From a checkpoint of a small transformer trained on Wikipedia: width 256, tied embeddings.
Each number is 128 + 24 x the weight over its row's rms, rounded and kept within 0 to 255. Layers, rows and columns count from 0. Numbers have three digits each. The size before them is the row's rms in percent of the matrix's.

# layer 3 attention value, 256x256, rms 0.113, rows 83-127, columns 0-63
099:120128140141114184136171074158142156142128120141159122137137140118090133098120154123125164163103140125126132145152114151087134159140126137145164100152140111109116126139157079145139160117100136
092:109125138139089141117174111125129115163163145134139121093129169172106149111121149173127123100111125112131146142127175112067139093156121099161139131157123176135086101139127138158139155170160109
094:142116120117127124108118159106167142161155152145143116144128104122120152091097136197095152125109155133159105130155121076078133100165096127111118142115143151120116156098148155149089136162130114
101:179120133125123096129143161099100099184158142173131083121129099120125134131098126132160140134128084107145161126135080162100121071156140103118125137096152140115120113135129098137101118092160139
100:094151129148094181175129049159093164162142110138133107086148129158129146124129159131065128158144121117147114105133140137109083137130134153129108140107116136178128132103139166112083120113186122
102:138075096107178131161134151115115101172139136089132164112125093113112131122142129124108082119135147175149102153107129084115141096117138120105150123139162143145093112153080184169138170132148120
099:116168133154111167149130099137125103143084101106127133173136146158152131086118139114108130126137144131114154128107152133130109165124098120112150110141125117117121101124119115120137122190103162
096:157118129113150136144117144131140137088115093110158149145141100140169104121121108135123122150151133095129116148127141145111174148088149105131170135109121140085136134143081103130153136105141094
104:109159097118119111121125121117119076133148104144152151144130139130102112135193089144150126136148126113149127109182123138135111096091134135170145114122142162094144069139156118158195136104117162
098:140147151148096106103079075123093094120127107142135143160157120132144074136104152113122110142085156158121144088111147114140083152129115104149104161107127155123113153110106135149123091121106114
105:132085142114146136103127143145143151117127130168086111174125118105153156154131136106127149092162118105124128135162131090124136100140118104133184079132133097141123144096173153091113124172136173
090:157091144121165166103105123135125103092180147122100145131124123094128112137105174125143107161105115097138157147148109090151168126127088092120164106150100139107121156141097121074135150148163124
094:103145164124123144119132121169124127128145101119172125095115169120063108132062118151104125143127170133172091116113109117128105133107116143117142109112132125139156155098106139137102124142093124
094:128144093147108122108085142119121126162113101078096144074122110109110185155146144105135157151107105139119174109100106094170133160118137110131153118132146122149170118135148118156165113123124099
106:124117107132117100125113139109147142156107182123102111110106106131135132121143154130129103116094116137116150104112128118170104130094146147126103120113131146155098135127126143164132166101167151
096:061151138123098123079119118142150151121128169112130135161163165111087120136137152151079134101126160159086125128129151142134125147130097121128121078141126124107107127129128134106162102129090141
098:148129120116158095128081111107164142075148119152130144141154092134128147124161096126095113123076085109141105174095109129127090106108144114105146160093089147101103159108107078140142128171161112
104:134141107152131104118089135102146154141129119173152147090112074144097138118130174057146124190140105160179089142072139155090131118148130118113144201129141106109104143145125118152131112124160136
098:099087103114135139140133147130131112161134134159173095132120124114109097112124126106153054098091126127122139144124156132156140094092111096173117116101134147121149139154102161121129101062143120
094:118111116151156097102131131148107123092126125147117089115123159103143117078112200113160143166101109135118126140116102109158107138124124112120146130147154117156078179153151147167173098106155124
104:148095144102123107118143145140123130098171130172173117138117138161141085169134124140165098133137153121113078137156113148154110105146128118125133111116141134104115111150134132098097098122136112
104:119135086121114128127078107144134135143084094110135179118147082125135158144152099096139131119123105155099132115140129106177171127126147127144144194135115119101138150140120107160107132101138162
103:090102119116128134103120075076124127160116072148102118115184159153119132119122162189097116129075121152164102143134189110140085117148116136085153104103145154146122188101113162080104128125163184
100:139118159124131161130137144143133148118082121160133169149119157143114155135145131124122135132098133149061133139138106144097149110101171182106141159113131092113121130126122105131123107143169099
101:140153101128124162151159130156146129141140143132113146127164125125155136121113116096129092156132147143135078108149146122200112135149129157162128162135160114155155152117152154121080123120119144
100:114157143081125166086148110149094115161131096110147154155157125145110150110126134134132135116123137123109163135144129144125181132120126107147155107092107115113142117116075106134170164136131140
104:173131125143167116083073102145175097140096160144118131088112089111121136121116130127153137146107111079103129107172125114097100119104102140146139145155089147122079118071131126147174118152133090
095:129121119141110176076137171106145125147127147098160174104104185129103139188139137096128105099121143114109128095118131166155155095080149131112132105148114157175082122176114109123114156151126125
098:095125152139126137106158155117150151157148154144157136091150092161096145131108114125129108141141177154167102150131157111170118145085102095128124108092106137128157106121118100122122145150150129
103:127136113156140096133109126092179141123121137125131143121154149136137131164067164135148103121163148123085135118105171128128146077139112128142101168158167090104144110086149112164179118127135112
101:089195098100102175112110096128122125115083132133115119130116136148107157134135127162167181077141168148133131105187093120122120143111148135121137119110111138117139141144134133182156151159095162
105:118107170122114118101123159145110164133159126091124100152164132150112132127125101149117149093126158154146120106113133114110164145139069113120109167150126120134121096081123128159113137131108166
106:129137137094126119121150108133134118091117125135104076104143139128081117088130173071157118111110137101171089128139155098097141140133119089120122171114118128141113126169068094139061157118106079
100:135114118119171080119094139139150104180086077106135155101109136105103129103122128133116129080094111145152159151138133124107130134147148147134154187132129177171137141122156110119105097155149092
106:122134125146091143133147136123130179132123117148150124127147135154123139155135169103123140155154075149126141142117175112159162124117131117140150098141148146127134130153117095084064137105124173
100:155077121129165125120156120156095095137149165120130158134122149163125126092122095133121137158173097166095144121116139079112160126109155152159089149104106115170134110147116093119134112114147112
102:130124123086094148128166112161131116101117136129153138115171091171110106153085151127116079136180110135148126125104131103082133136123117143135125170121164091154116129150133161147105130140172101
096:127073159099142138142122158139111128106122137096096132137076128124134175145111112127109138083125151127155169114091104139116116121109182144162151084134189122133127173120076100152147116138155116
106:137123131130117130142127127106186074154095120135146126155168125141139086068143108105109135108168120144145136142117114091124119182119114138155146118073148092092139118133138155110138103165108140
104:124158118089125131182125160149142123118126114114114140161138115111115108112169148141108161112137181208131117137122103128068170134120122109134144099129159125140140120109133143160095164142160095
102:103093151153120133144104108125112124117120104109164131151158136132163140143131173110130119120127093122122126109138137136108105142147090128138167131111077168099103153117104138130132121150066092
097:160100098121163144133106149153127175134091146144118115099081076104130101126122161124114146103136148106153153098078098133156106162119136112130179120100119128148095128119121107145139143099121130
092:114150147087136132132161132125098094121114100161124141103090075131127095135121143145113117127112158140121066157128159081121158107127106110146148120134097146144114077159122136154128112136133147
101:129157085159081088130148133120137119143163161144091129128132145119088155156173128089133118128112105121172096099130153135129107143110158093112117165128099124150157167098138138134123072120117143
102:137114103122102161120089125124142176144128129115134067159113148135097142132138140127110127060142171143101121087140130144096126076121127127146128141115097122093079141123154076127146117171130100
# layer 3 attention output (transposed), 256x256, rms 0.101, rows 83-127, columns 0-63
093:161144132092119103132074163094145097120126137107129118144102140155119138126118131159136087112177104125134105094129136106135076164118127144114117147123142145155150132149140151123081115158146134
098:139124122128133131138087126145148107097080077091128152168122098102161177135151163110126134161145114099136163122142105157132122150121127095119117159114147084085147139135138154125086087142115157
093:125147149137127119153136126139105115142100125095134119142110147130155127164180128037154163095141137138123102123117159144139093155115172138131091144142116138148148109131084143117150105126123148
099:086135127117148132179134093162080166100122131118102172144121129111157118106162148150129081156124162139105103110114107119156133140134119128164149134142107142139130164104163191137120124157089131
094:133099077131148075136164187102163130095133135088121130200139120119142120135137090102204133105119166121120143155146139076161165158153133132139157124153161119068102100146153125134132120139097146
101:129179110148069170132203093127157150090108154162115113121088099148138145116152144105142173135154162123106147144108153120156129189130125147154123124088090102111144101112136138092107107127090164
099:137059132145131078090107143129145148082144111133097121121077101092128126148113119165156131128150130121183142122151123118148137143119130150139086149124117170137103119137124115087141131137121109
099:133140144115129161139153136165152133132138145157110142102119100136115124095097143091166126171137093135127091150171104097131101147137122137120092142159129124159153078129154113115083115170142147
099:167116120124110134140150118133139147086163138149111127105137092135157119123115114107147121119104087151116130113100121096126132147166123128105111118128114096143143148164103120123114127140110141
099:144128095079144121162118139134178136105122118114100123088144098112108144063145138178137140120130120140097111127166121149093155102126126143120179134090145098099101133121142129123145124100124110
098:122116162153123149139080140133117076143115129128135117099138122116117089125160109106135112163114138101151114148052161126148127155138160164113102140109088136113127151150121108152144143125124111
088:100138087134128106150132116060088119168133135141170133114135155114152132138126106143144117112158121134144089144130126183125080133102120156150148109084172143125080083136137112190131124132143113
094:145149132098134121128129123083103136120126170167093160126166097096124113138188105129148190102124129110130150141115137140128122129135139130137132094191163124124124092148136122133147099108153109
095:133099135125116170129117118103148118140161146154148111181152203140099098101128160156133101141151172127137110170147117118143124050134143133136117135152111131123057152120139152116122167131106134
111:108107099126092127127097142152095133078125105137131109113121130119102138113137128154091161124161163069126121196122124131129142140129122127135151158120108122158080113108122144089133107122114111
098:176092117087150111138144101104104136150127084117121145094147109121160089098128135143134142146116131090127112150112131118152105110106171136173124197169118135126113132102104164143088159123172131
100:125133089181127173154148128114086119106101150143138112105122155153129145105130137108127149159137146163130122094137136167113164162096069112132138129127142156149146097126088133123102138122099143
104:161107137099154132134130108107072102090138103117141135157155177141123145131153093126105158088140149082108120113131166111139125103126109165101106084111150163141161101131174108110173123097109129
097:150145153107132084093138103146132123083137122111144132120152150119164181146120104140097153146170145119139156119113126119135107145118112112093149157113156106127094144086134126147099195177137132
101:111163132128113154141089117098103152149159106090144111111116109142168157153179113131081095092128113107107123146114092130120100112158156124160112138114133134118198141110132139073115135151125134
110:091132132162089165118143129150149123097082142137081113130146080159116169118144095134135134100126102119097139133124088125091120109128125121134167136134127130129138152144142140120138129152152146
104:110134189126145131125116127107119136129139169174163132126104144148156089143122120108135125161131149129100121124102139118128060108175096128117097139100112146120107135110158127129137121141097111
103:125142130125136130179131131112120119097165178058145111119147124112142112138089137079133134102153143098077116107125141138145165150105155135144140126148141091107107103136128104123123167152108105
105:102126118126125123151120122143107150128155110104132118100123096120119117123115086189140165152146118130175099119087135113138112093121110108157109131133122110147115107144154134103156148130123155
102:134124134147160126132149200096095113139103133154157106130129138128136127101121142119116157102107148122104163134107134125109119114137133105146155089108146131082100098117140087166127144145163103
101:147069150165135104150139110089158162104136144162137098144132115124157154130116142163141178158135114100154087160126145129159076187163142150112068093125139141142125132131170115170134126092147087
106:126167156116102131136080151134098114142174116114114104155151090144111112094087125092130120112115123135126106127121144150137128136116131150152120130095135142139154150166167128117057132088127142
099:120123101115149150147108106104086146102151124166157151138138102123164080089120127199096153143147130136134094142132160074127112147129147101126083168132130119140114121093122131099116093141129133
103:122134156108083122154158102103129103118102174104121159154129172084143122130142090112104168145147123085158109101121101103119108099155152164116095150143147136133105110140172145116085133081098158
099:127107149143130145112102156175105120097152117141113107154119118128120137122149122134136158124120073101138164160152132152093116121106116094164156107128114139127119108152131122119074157139074119
101:188045137120147102137145146124139138128151162108123127103122128137129073136110106117121115174130107110142139157118138127169153165118127087144101132143131148124178108156109143103105122102184096
102:123119135128111148132110129130104118155121084119111152098107094125116127129129142082101122143122134086091085178161125155155101113115159138143122111102134128118115141165116116089182119136145132
104:116153153135119114132143131102117130144135134168123209157118099095144143145137073128093080138128125158117169149099091139149145116139156123128171140121148167129148080128187135132142105139105184
105:157131102109148155135132107115115131123145137079129162147157127157132118120133111124167118129175140125112103098098128154124113135133157109138117108153135119145146121117131116119139144123106155
108:144130097127114114102119076103107127119141100122117113146147104075127105085108083134115135097127173164116140075140135146129113123148105143101134154143150132108118129108123132157169123133134052
102:158150124129104130107114165108105198130113119126152154128131105116167146120130123120132112076123134087147130123122134114170111123155133115064160109117131093085111146106148159156122159144122135
109:131127131136128145130084182116083155146161102109116113118101158112163130142156126081159132139102132096110114137160149170167102089117120121167129109105121138059174144093145073144123143118115155
094:155172099158120124130129112091120165092128113123096150115136121131126097082068158139124126119110103125138162105106142118154087115122101103084115115128088109146144063150107146129130115115151143
115:076106114136177114108117115143093155147161142063141143122132141113127119168156117137142127166105132119153107115134140168133131133143152087074110133156118150177116157101165113171124145122155143
106:147111105148127112094143139114112122132115146163127111083072171152132133148087106132154105110128125118143154147127142148179088123153133098102150149165108129121150125169136131166124099103071136
103:152115123105130142109141135141142150141130189124110125100110137098140114149103110136175199125120150142137139154153138163121158100099129179123113123144128122158105090113113129091167141135167163
101:109102137139081130120151117111121117121107152126168127153178152146142152133160109127171146137127137142138139158134147170105122129156131125139081119159126156123118125143081116115120090130141107
097:144104119165121149117095140109169122134147155139117103163144172145135151098138117115138154103122136118140189113098123146147132135097139121144135184126164148093135129103107140151119135128103108
107:101119154094141117132125068142099141151118129152141153129147139162141136101110103147119160120142112134099081163150158141121151113152121135126139137056116132120108103185137134136125156134128112
111:134109164131096099128122131109114090102090095117126142113121061170133109180115104105112149190125122097166170118140137117165053154109104126121096111170149104192164112102127129150098127133116142
# layer 3 attention query, 256x256, rms 0.157, rows 96-157, columns 0-63
100:090147134106113114137119091116144123089128114119124144132103093128097131143120151125131122137166139112115131138118095158128143091098149146163170133132105091099133083127117118106074137104130152
110:109153140103119139089115106155097119107128126093133178131088150125150130115121106143108109094141175134158108147176129106111111108133157181153129125113168123087173129133116145169111141080129155
109:123111118092075144116125115126155125148134179124132132119167120134136085124104128143135140135130164157163098119069143140123153142114131161129128162153121089162131141162135140085124138094145099
094:150130118126100160127115126116148148094143140104153113117133108134106130128141176127151178128179109157126142131142116112114115097153148137137135102152106161117153054108084135117153150135082093
111:157108125105115115110136112109121116115118106119098114088122099095116122118118102152096139144130123093089150151063107123130095123097129120143172143110132183138135104140144151137122114161119176
106:142158137123138133063146125122175097080155152168108110103115150130109120151086120105094084134168129164138106127076092087118120179097146147109104120112127140128159114123111128106119153096158151
106:131144122146129137139083089126116105172164113116127161125124145129115132123130179144110078123133166130109123157152134114141147120149166114155125086099081100140126117117105119132134127104120101
107:102129156123101143184141128107082110160127102177118081123120107123183103088154082140131142147139132111098137121129138127122101191092143164115123111144158125114135126132138138132083119105142108
097:148090098136123128120148149131105115105131140118112109106135110198159146129157175157128135099112117115103149124115117140154168131064172108097159081152181134140121136151112124107154073136147121
102:170149096113172185132124108125128105151073123147152144128174124141113126083116151137138128156115136104150105135154085121098136099141118133127158115151149127140115108140133140156153137106187141
105:118097111142129116157097147121117117123125122101178107124162111159151126095129162128116207111134179128123107142135090136136130147109111144104150123187139121118119041092125159124096102123113141
101:093099118120158166178101138158123131157114147136178117090125118122145157156132176171088101146126110169123163130120141146153160121116127112126147107112126106117148125130102112145136112103080065
105:121151147158103132117079161110129109134151111140148099105158084123144112154091112129123130164129148116102136132134120145132137171172148128089121111100087128142148160102135130120120106154073133
109:114106149118141127159132127129145152118087103090124152080164142143104086152091148125130091123108132148178091161122137096100144123135129054157149124120124136112120158134147121107158115144131092
108:144090157149149114123175147124137104142120144130114119150099142110155135141148180167147078094114113113083162104120153119099142089099154125122109082151149129120093191107139125153126107118127128
098:104132113119108088137116163135180123156124105144114183130130078118142115097185086151094124115098149153134081160083141113175131079116100122145144146129115121127163122130123113132123101105175151
117:130106140117122143130140103114110148159119107102148125140110128114129113146137115116160118085134153081098112120147081129116154119141119134128082097133100132124136159184101128092108118081119123
110:126129109099150142122139172187124117096135117144120156094136157181147106122139116153174134126087154125122123143114156110117112135125145141139102137179161079115159120144121134128118112100165138
107:117138133127121136088128137137134121147091147098123109127157131114193107123134113137127168129155145119159173154107163109090139120147091109111142157162142167167127125139154118120133089130150076
107:135161126137112111124140134141149061141165148100155116126108082142145137140154118101114144134119155117130144089112142130151111161135114149116104112125109124152142121135109110133084097130138123
099:123096153139118131107130138117117103169074143118123128151161164100111114095158141137135152106138102118156135148194122104149096127120132115113154145145154143142090114146079146142166126137134128
094:145126155146153147118121135138149106122113181111106138090046125106116124148130097118076099105124185089130138135166109127167152127115105120184093152149111140088124101135134087140144120132184127
097:157122089146147145151090144157112145104113122119098119084102131188104125109153141110077106129099132186159095111123113108131164149182112126130122075133112116114145149134142096154161126171123140
105:128141138098097130098147141148132156137107131151102122068138117129105139108180126162121049155131121119157121133154097136158126155173155155118140139149160114104109111133113157145112133131113117
099:086132110109110114155086135156102133118137102099111094138135091157115137169133188108129078164120124116133114130155138132104097108116105136117109099157116106141142121119098139114122190129097114
102:130112138130135152103092136079133142089134103117143176089137150132143138103107116186143111133144120069093192167115133173094138122136162148126152145146069165139127163114139086141150158166138119
103:138114150117109112141104128122106135157142158177129094087104094126125068183153132141127121157104105145118135132141114100142100148133123129110095106160102126112065150164115118145117080130130107
100:119131136139159156152123104129086144114072153100132087128107140122125135092166074146148138124140154118098131164138093149113140081123098124151125110137134139150151095114134130144138142128128126
108:058114144088184099136138115095097124154185111099141103138126122104120153115121125096144129108144113120144168115112131126135122102087163076128090133138130137137115149148111099125114103107193124
100:128112103083163155116140178130137161106142115129107128126093118141126107110103135092119115148093072129172138107167134116141141145150125113132080113101139123166136147130147129128117130107158157
098:094107145143101107121141138146130127119159109128132135076140124145186157137150105195107135100108114161127107117152145115126127104125096119091093124135158179136116130111103137111125095167157091
104:140115093183115130132138128130132105125138140096122126097153143120128122094100153104090103136132130103151137147118089097123165130143098115136110097114096146147161113095132126194145129133099177
097:104123138160151150121081128163113162124103163105134105147184133153109160112093134145159131121145114132163120095130115075112074127145143128136130127124139166094139121136113165148153152148070141
093:161118119138117128090137117134131132148153124126118155128151163094097101165132062092125173065146168106115099148109117108110138120116135152155115117150122166149094129127173157115145092104144107
104:117146133121084138166092130141122065126169126157157126160110113126102122161131122132156080160127139162096070114128136149105078166091158174121111141146133083167148145144085121183140114146127133
096:148131123130116145110088095099067198130127154150092121104118119146129101144160099087126129125123126135163110109113158175147152179125158159158148142139186138117097119116140134105108131143130150
099:154111087159133109144157124132111112119102104117111119130119129126103136129157086151132106112100132132102127140135140163110151175164153117182134119126158156116108122143095120118122136150137128
098:144115142128131112145175143133108138130098127104098106117138118134091093163100124071126163140159103083129136124100099115145145142080126085209109173134136137127155188129161112148156112129118128
105:121111165161085114141116112135125112159116146101110116132131120116100162135203090113123101133124147142105099125134140113173136111167086111146150136137116119140121139089157110152109111112166122
096:121126116146057145076154128152147136144171104141102160101119129135136115159138117176092122110094116162145102133136166148131132136130110146130093128138111146125167120121097121144090137112096107
103:124136126110123114147086095118129154131090119128109151083110118159130131113102109136107151106144117147130087103073146139088117144161094123095118109096209121122127130143143116143109082156108149
097:089109133107143142151139174121177114137137147094141133110133152084156091106147135130131142133160150122095164107157108111131168100124095130083132092120077125119113144168096132142125136105157145
096:161140077109115143124107122161115122125131115098153129122130089140143108135101091119137118097097130103137102153076120126086068157135108116102107064130105146108168118126133123154140155141106145
097:134176179106124154148139144088124094120101089103137151089108131121132061133087140125072094147130161128096125134079097153106123105137107129116109142125108139130107182107123127157139146101120137
100:140130133135153121148123129085147119165140128173142153123104100096158092161119115150170106071152138124116133176107127077176145106113151097110128165116093134123116120152146160095143108106173109
101:109107124137164133105177094119141124120163157125145126159094153126121116147143144134133140120119141141134110077156102107176142131135136139100094124102122138147146116147127185155157135138154149
080:137096093112107124138166159116159119112104135105123148104132110155119124088115097119124104173117115132124153157190078147126090099100141153155126134118084095099139148116114150137130139150106160
096:107152134152122057106108138127160121132116141142127114118143127139137131140144084121123116125128138117064128155114134096089100115079120151122134141164112095144114153108112158084128122100110135
094:098118131078100091156134083107150093122132106114129160131081143125104127144081090181114124097156120111122167116165078122172123143155087141139100163105104145124098131110137138186115109122137134
097:092091126102150086153095127126147119134151106089137129117105114151144131146146174116152156104141147096134100141119140121162117132107103120112107133140089150100156109133143093103122128158114167
100:127139135175110158102129131161134126075168113117125132097129105098084180137133125127136092146184164135140091131109135134141153144105140111129127145157133136156131130164153095096154162140151155
098:109107096141124150132137153157106127110135159107095083158123108138128158117103185139141130139095117129109116143121146112121143123086141102125131111110132106167135083094128164132130153102156125
105:131131128133137135086130172169160130169137133153123097116124095144123115106118169118119096170115137138142121172141147103138176104121111141093124100093119181178177104142143146134118096146158076
096:100148126132109124178122143154133111165124098135092095113121143115124163142096158170135164102105116065096149164141113121172146150127153129148122145112125140107172100140096080180129114101107108
094:118148142131105144139129136139160159132125134129104147095124095122137141095116125177148144152143115123106141170112120104142150170140172136124160135127137150084099137167148124115113127132103100
103:125111164116162137118130148121132142100101157160097120158121128128119127116133154123143105154137140151128129110094127158101164171125146113123140123101128113099101129132150128102138127173130166
091:152094099144087099124127143153087106074108129142092098119097110170088137104172126134140141140132170083093154137121122105132134181105092094095154099135125144110172137114163126171080120128129149
092:146114081128154166089138166137090152125134115092146135123131140134085094142176119143116156099139164087158173121145114147111124138140118140159098158068142110161101133123132100169145090103175134
103:127130139135145094107122146161167160107101119101134140118107104080112132126151145149131110098129147128096179133158127163160169188117146142170169169123126136105102126186134154160109093100143111
100:136068122118093163132144110123156124099135120157128099137126125126154137133155166092110146127122091134139147142132089153097099145109112199114108140093101082168108124111124154091131143110118159
099:124151132121107126131145179122104160090152114109152146160093103169110127132081116105161158131163105120100123135134149127138122100092151123168103160145113094123123111134135184119109132121131169
105:103103120141127140145192137116167113140149123132160154139176142140128165125144132117107104116128096157131161111139152131143126159114106124190112144078174140096136141131200104112135120133142116
# layer 3 attention key, 256x256, rms 0.149, rows 96-157, columns 0-63
102:117115191127083154144138135103131124062144137082156082157145172126158111129130125130116152115161109121132101151167114120161157143128124104172116139125107121113125103152116131110125102157181131
100:146146141149067141179112148108113163092141120078160091142129180112130130126145124116121145145107122087093085165125104117105126122142148145112131095122139083092135162102132146130127154092123128
101:129093146131080109084127110136141102138134139156115129163092089128172143147113147126114159179128101133117131105134134117104141122126109146158102148149106137126109101164135146135149146160120138
104:135088115138157136128123135120164124124161096145109109166119120141111123117132173156089141161121169149112129147158124158183141093118116118142137116116117124152151127171077093101153110136104161
100:108100127119124135155178139128152129141146149120098109144082054134140127131161151128098111171110132155130134139119121145130138115108069129149145153120118123115134121131122161130125114150092147
104:116084148112072164108138131093125118120116127091118155098116096151158129120091144065140140137136091153096085123163137130086167141162120137117129120163116099155090093106121163101134108163133139
102:133081112125160137122139122142108123123162120145124157170128114167126133091123175157086147173113155126135136133112155143142134148109081149161094185085153116140102116144131117141148111130098108
107:156124125130119117081115151119116124125142153083146128140078144108161124109161171129161148150118135113134128117103127158124103125114119142096156155111124149123149128128141138121143117115097115
100:116158108083135123077099178138104136145165140126097083112127127177135139127156140122108150058139150140109129139145126169156091122127149100091146133120152195089152132122156105120119086138145135
107:166159129161091142129172149121126161152097120125151113118168159138135164099100098129112099150150128108128122150113125160126130106167145117097150108059128096135132154075164104129114123140108125
092:113102141115096153079151120134120080137124119102128131152078099133166106137105124077151154148149125127130097139153137126135158157177097114152138148150136105141124096120167149108147133108108126
106:131102151145165146142159114124094080151099152172158098136128148122141130127118142117118135097096104122107135156128089116107139126141144104114152102142132114103099108123114154163148118140130128
104:137122103106151148162119093122110138135109128115145109095123141109146122139147110153156149109178139133145111108127123105133122131122142149073141092114127120096130141172133141144153100148107123
104:129136087131171123101133125108134153066127123113147127169124132155173104095162148127116141155102110103147124097152107140150188166152162098120095117119157103098087105132127114133155132105094126
092:146133150101153139112153171156107140174109136131084144135105064117130117114137156103085124138080131143121163124097126136164099141124064124142139175086147133104138087109134110151124150135135127
092:136156133174156140173122137147148136099153128154143082115164165109092169138120109140161128112172146129129127161125111108127118112109164138114123097118123160112143155116128108115115129108149130
103:140103146065108182085153127096144103174156103086122172087114085128165099100131158095138139126116136132108142112141132168100164131149109121147113142189121091137109086104149134127140096130123092
098:135084125141153164101099133146108102160130132093112142150092065146135125122141149125151115170092119145120152143141165136137131166110097153150112159117131123143086114145143147151143100128122127
115:153151145154144154122148109151124098100104160162099113162186147093118099118166131149104150127141147146145149130130059112126100083107131056068150166109128120096140138125158126135127131129148140
105:115105162116125126139124132126120107147158107128101156142104112138163114120146139134119160127138112142120146115126140105116131139115091170089091173106120091135131112133140137146123122148100116
105:110151144117078133090109057126108104155120092124128132161123124186141120104139161162102147121119122177127162136116149160106130125138102105110135131145132097146106142129124159111130104103131113
102:166116120146131112137116157129144150113120138141150127079146168123089075117155128175119131147136155118128178146113155058160115122122120114133142139161159145142106102115135099119107115143131135
105:131118077106095120129112151132109129129147181123151135083097118149121133101156142131097149143134113124121120118117146155123104105178143124089136090162146110152132159093155152142127128115090143
095:169127147132118123097158116098134102118143155109155136107092118118115109086168148132123123179133133170125154117144068147147131162148114128109156137141143174110077110154142103089118100139103122
102:087161168148138125141138108120124153111136111136118118107138148095128174165114104143116135103109148134119131105136140116135101157110132163121131114137127119139164143128087080152109174116123175
102:143131092121126148124158108170139107120122138087135095119185111139120146151127145151098103139121159133145108112144123109173098112098107107157135140118147132129091107157085151129163114114133094
112:165153076138122083137102135105120176107124135176188132120151143111111107111116123142153132130138109148110130108117123123159112101107171137112161119100096127138154143155128088156060122153149166
098:140163121105113153139161118113150110157102149107109127136118118185134092130102134080090090150125140140133129113147151122116158119137125085150145137157149122143145111141159125094130131094138140
110:135131129131112109151093119133153151129087097144104114118182153134122113168105092097205150116138126126124115112134119106124108135139150150133129082122135102137109102127092117103127133105162128
109:103130082202195108171135133127114118107126129149134172140159126131120115109140150117092154136133140161160166134127150132158111108110116130091112134118086132148122140128132119106132122146119129
104:201096095141125132082118118111109099136155149095121142137142089122144112141119123167129124115129111169115112086168140150129122146123121170059137120121102160109110140105114107127122096123132123
094:114147129132134107183135111113126125080136147115123111116159181110129163139123110146115113101169152116122120131133132079132140158127177083111150111149112114155131119111119124088162142116147158
099:068120140105112131099114119088146083147116101090087166127092136131151125159124141095133148133120125132126160128156106141066151139171137095123128124198122088128090124094163164133131121109103110
095:116090120115138138084148128162116111163178121088135164157127088153129052126157110152135162142129160158138159123138144147130141123140120126099071144174154136176119135097134108113165114111136137
098:126101203141132106106156108129113071201107123101179149125131100160146144145110152131156168132105141111113104141159168143083088109104121138123124149140111148163146131089107101124122121141128117
103:114104125101122154109142128133135096156158147097125135142083084152151122114191126125075153138133132153123146131122150158098128117124090155158121140158131114113121110120133155125126092170121113
095:150092143079132146085158116129116128176121155105150149122126106153149117131139161102124117125097090113129128119174149151102173143155119135142130113165165112121107122089145137116114151149122068
084:122093143128106118116143142135124120148126107121121148146103077155142093137149169096130124142086147095130153108134160099120165148095130124106121174155142138139124096111123119132115132153106103
111:151097106163162127164108119132142109122128183123126108135122100122124091147149114135149128184112141134106128132114116150105122129105124097173159147145126143114104117115131122121118136152125137
106:141137120132115148168131093142132149132150132121114131090099106108146148088123117158146126100111104158136112120088107107126152149112138142146150126101116158119137154105153142164115138135114139
099:132067116122117155085133079095138120171144144130124148138071104115162107111138138103121140120125094186111101127146148102093156076146135107102147102137143113121124090142151146143167121147092130
099:163121166113139150098124138130149093152134134125122108120129107156139104101123176141134136146087136125126127163115136141140132115116163099088117182119108142160114096198131136121155105119124107
096:108090118129165128114164137141144131130173142111121185175110101122121101126159184102091145178121125154132160119124135141126145130105074112116141165140114111122171139129151117148178145142095110
107:106138139109079148151162110114127140121124125139111113089121140127111121117086151055158107113096131130094126115137114117086129128138134097093161138166114140115146117121129163139157164131109129
107:156133136118088120105128131130151104136086143137123115111145165152072140120102087102162122101138117144102124127130132110129144115108202130132158100122119133135142144122094108188111102126184117
101:134151118093127101159139109145126147128120141142113149122185138136122139138083122097122155123135094117120126083108136121077136164138145143117136068155089110103134154111140120124130176114161132
083:130111135115090122096140139141134121170124157124100156143083055158149131104158185126112125177105142136151167109174134153102135119128088135129163160146128127138123097126123140136124136153102096
098:141135151104109122128136137127129138127152155080144108066129142091125124174134086145169130111136142126144124141140140112075111137167130144135137092150142103128125129118150113102119157105139147
107:151135111136151085137145119129159104139151135148103128156126166094086136094158142149098132130118162168116192118135104145142161124085116160159147169101118133123131158160105115151092152113136139
108:098106139131144124119084181141119132121149151093137092087101115123128159195125135145108143102145120151089117121136132106166126153121137131154107137147166138127130109121143120151147172110134136
097:115098158143165160120131157122108095101176150124128165129126090180149136114135170147093141145121121099129124144147135132154139138137093119130100164107129161136117102094141099088138135156129123
101:089112111196168112162143134146112135130126121117112110161148117175107128131147138156082153164137131150177158141104136130152095160111095149168147144104134117154111151165133112092125145112108146
095:119094108097097150085139137137088100156107143119115135161135063159207132114136140085103159147150115132119150129109138147123173134127112119108120148131094110165129085151158160118172071133147121
102:129128147091114138131121137132114092166097100119132121140149129108127103110125151113145133112125100086110110125154074150130156149134106137105120169138123084134129135125118167135099138123128133
100:119151075126155131088126146106156125069110124141111113132166153112123181108163146133116132159177148118119129166132107112139131094148173099105129143077095155097127142137137166135101110130128135
102:061115139134107089093155114137120126140126152085171120129101084175126121110156165154091143128103098127132107118172139126132127129153106096139141118172155136106076104159116132157161136135120128
105:134125080166098140137112132148115134138183135119124094105130108136145138110141115155127102119144127110096138124140157125149135125116111119087153098174158134107146126120102118118113118163145172
089:133166090142118101133109117130167142107128103137142090106166194114093133145134071112168098122135133108127093127120115117131106111135156129141113106109140121131124176126156108112118127106139145
107:094097107110131137122159147138125066149142148103120122115113114136134131064150159187096112134085102130147143142134161189132118151129055145144131151104147105065100135141147122145107080174134135
106:108134170116093131132128094100147105155148127095107110107103114135169146152092142113105120110156091127113115128140150166147126116159097176186135144144116113125101117139152140100151089131109138
103:127142130135120146141099096147124135136152092144106130155132179156081113156119088110142166111122171139155124120119135081134094143117188158105053131141089082162116138128107156107075119116111127
092:063099142126103133114137109110087107150108137129111171140091078118153157101119130135091132138118097137103147147157133118120180158092104138149106163129181133086109137110138113083112102130159112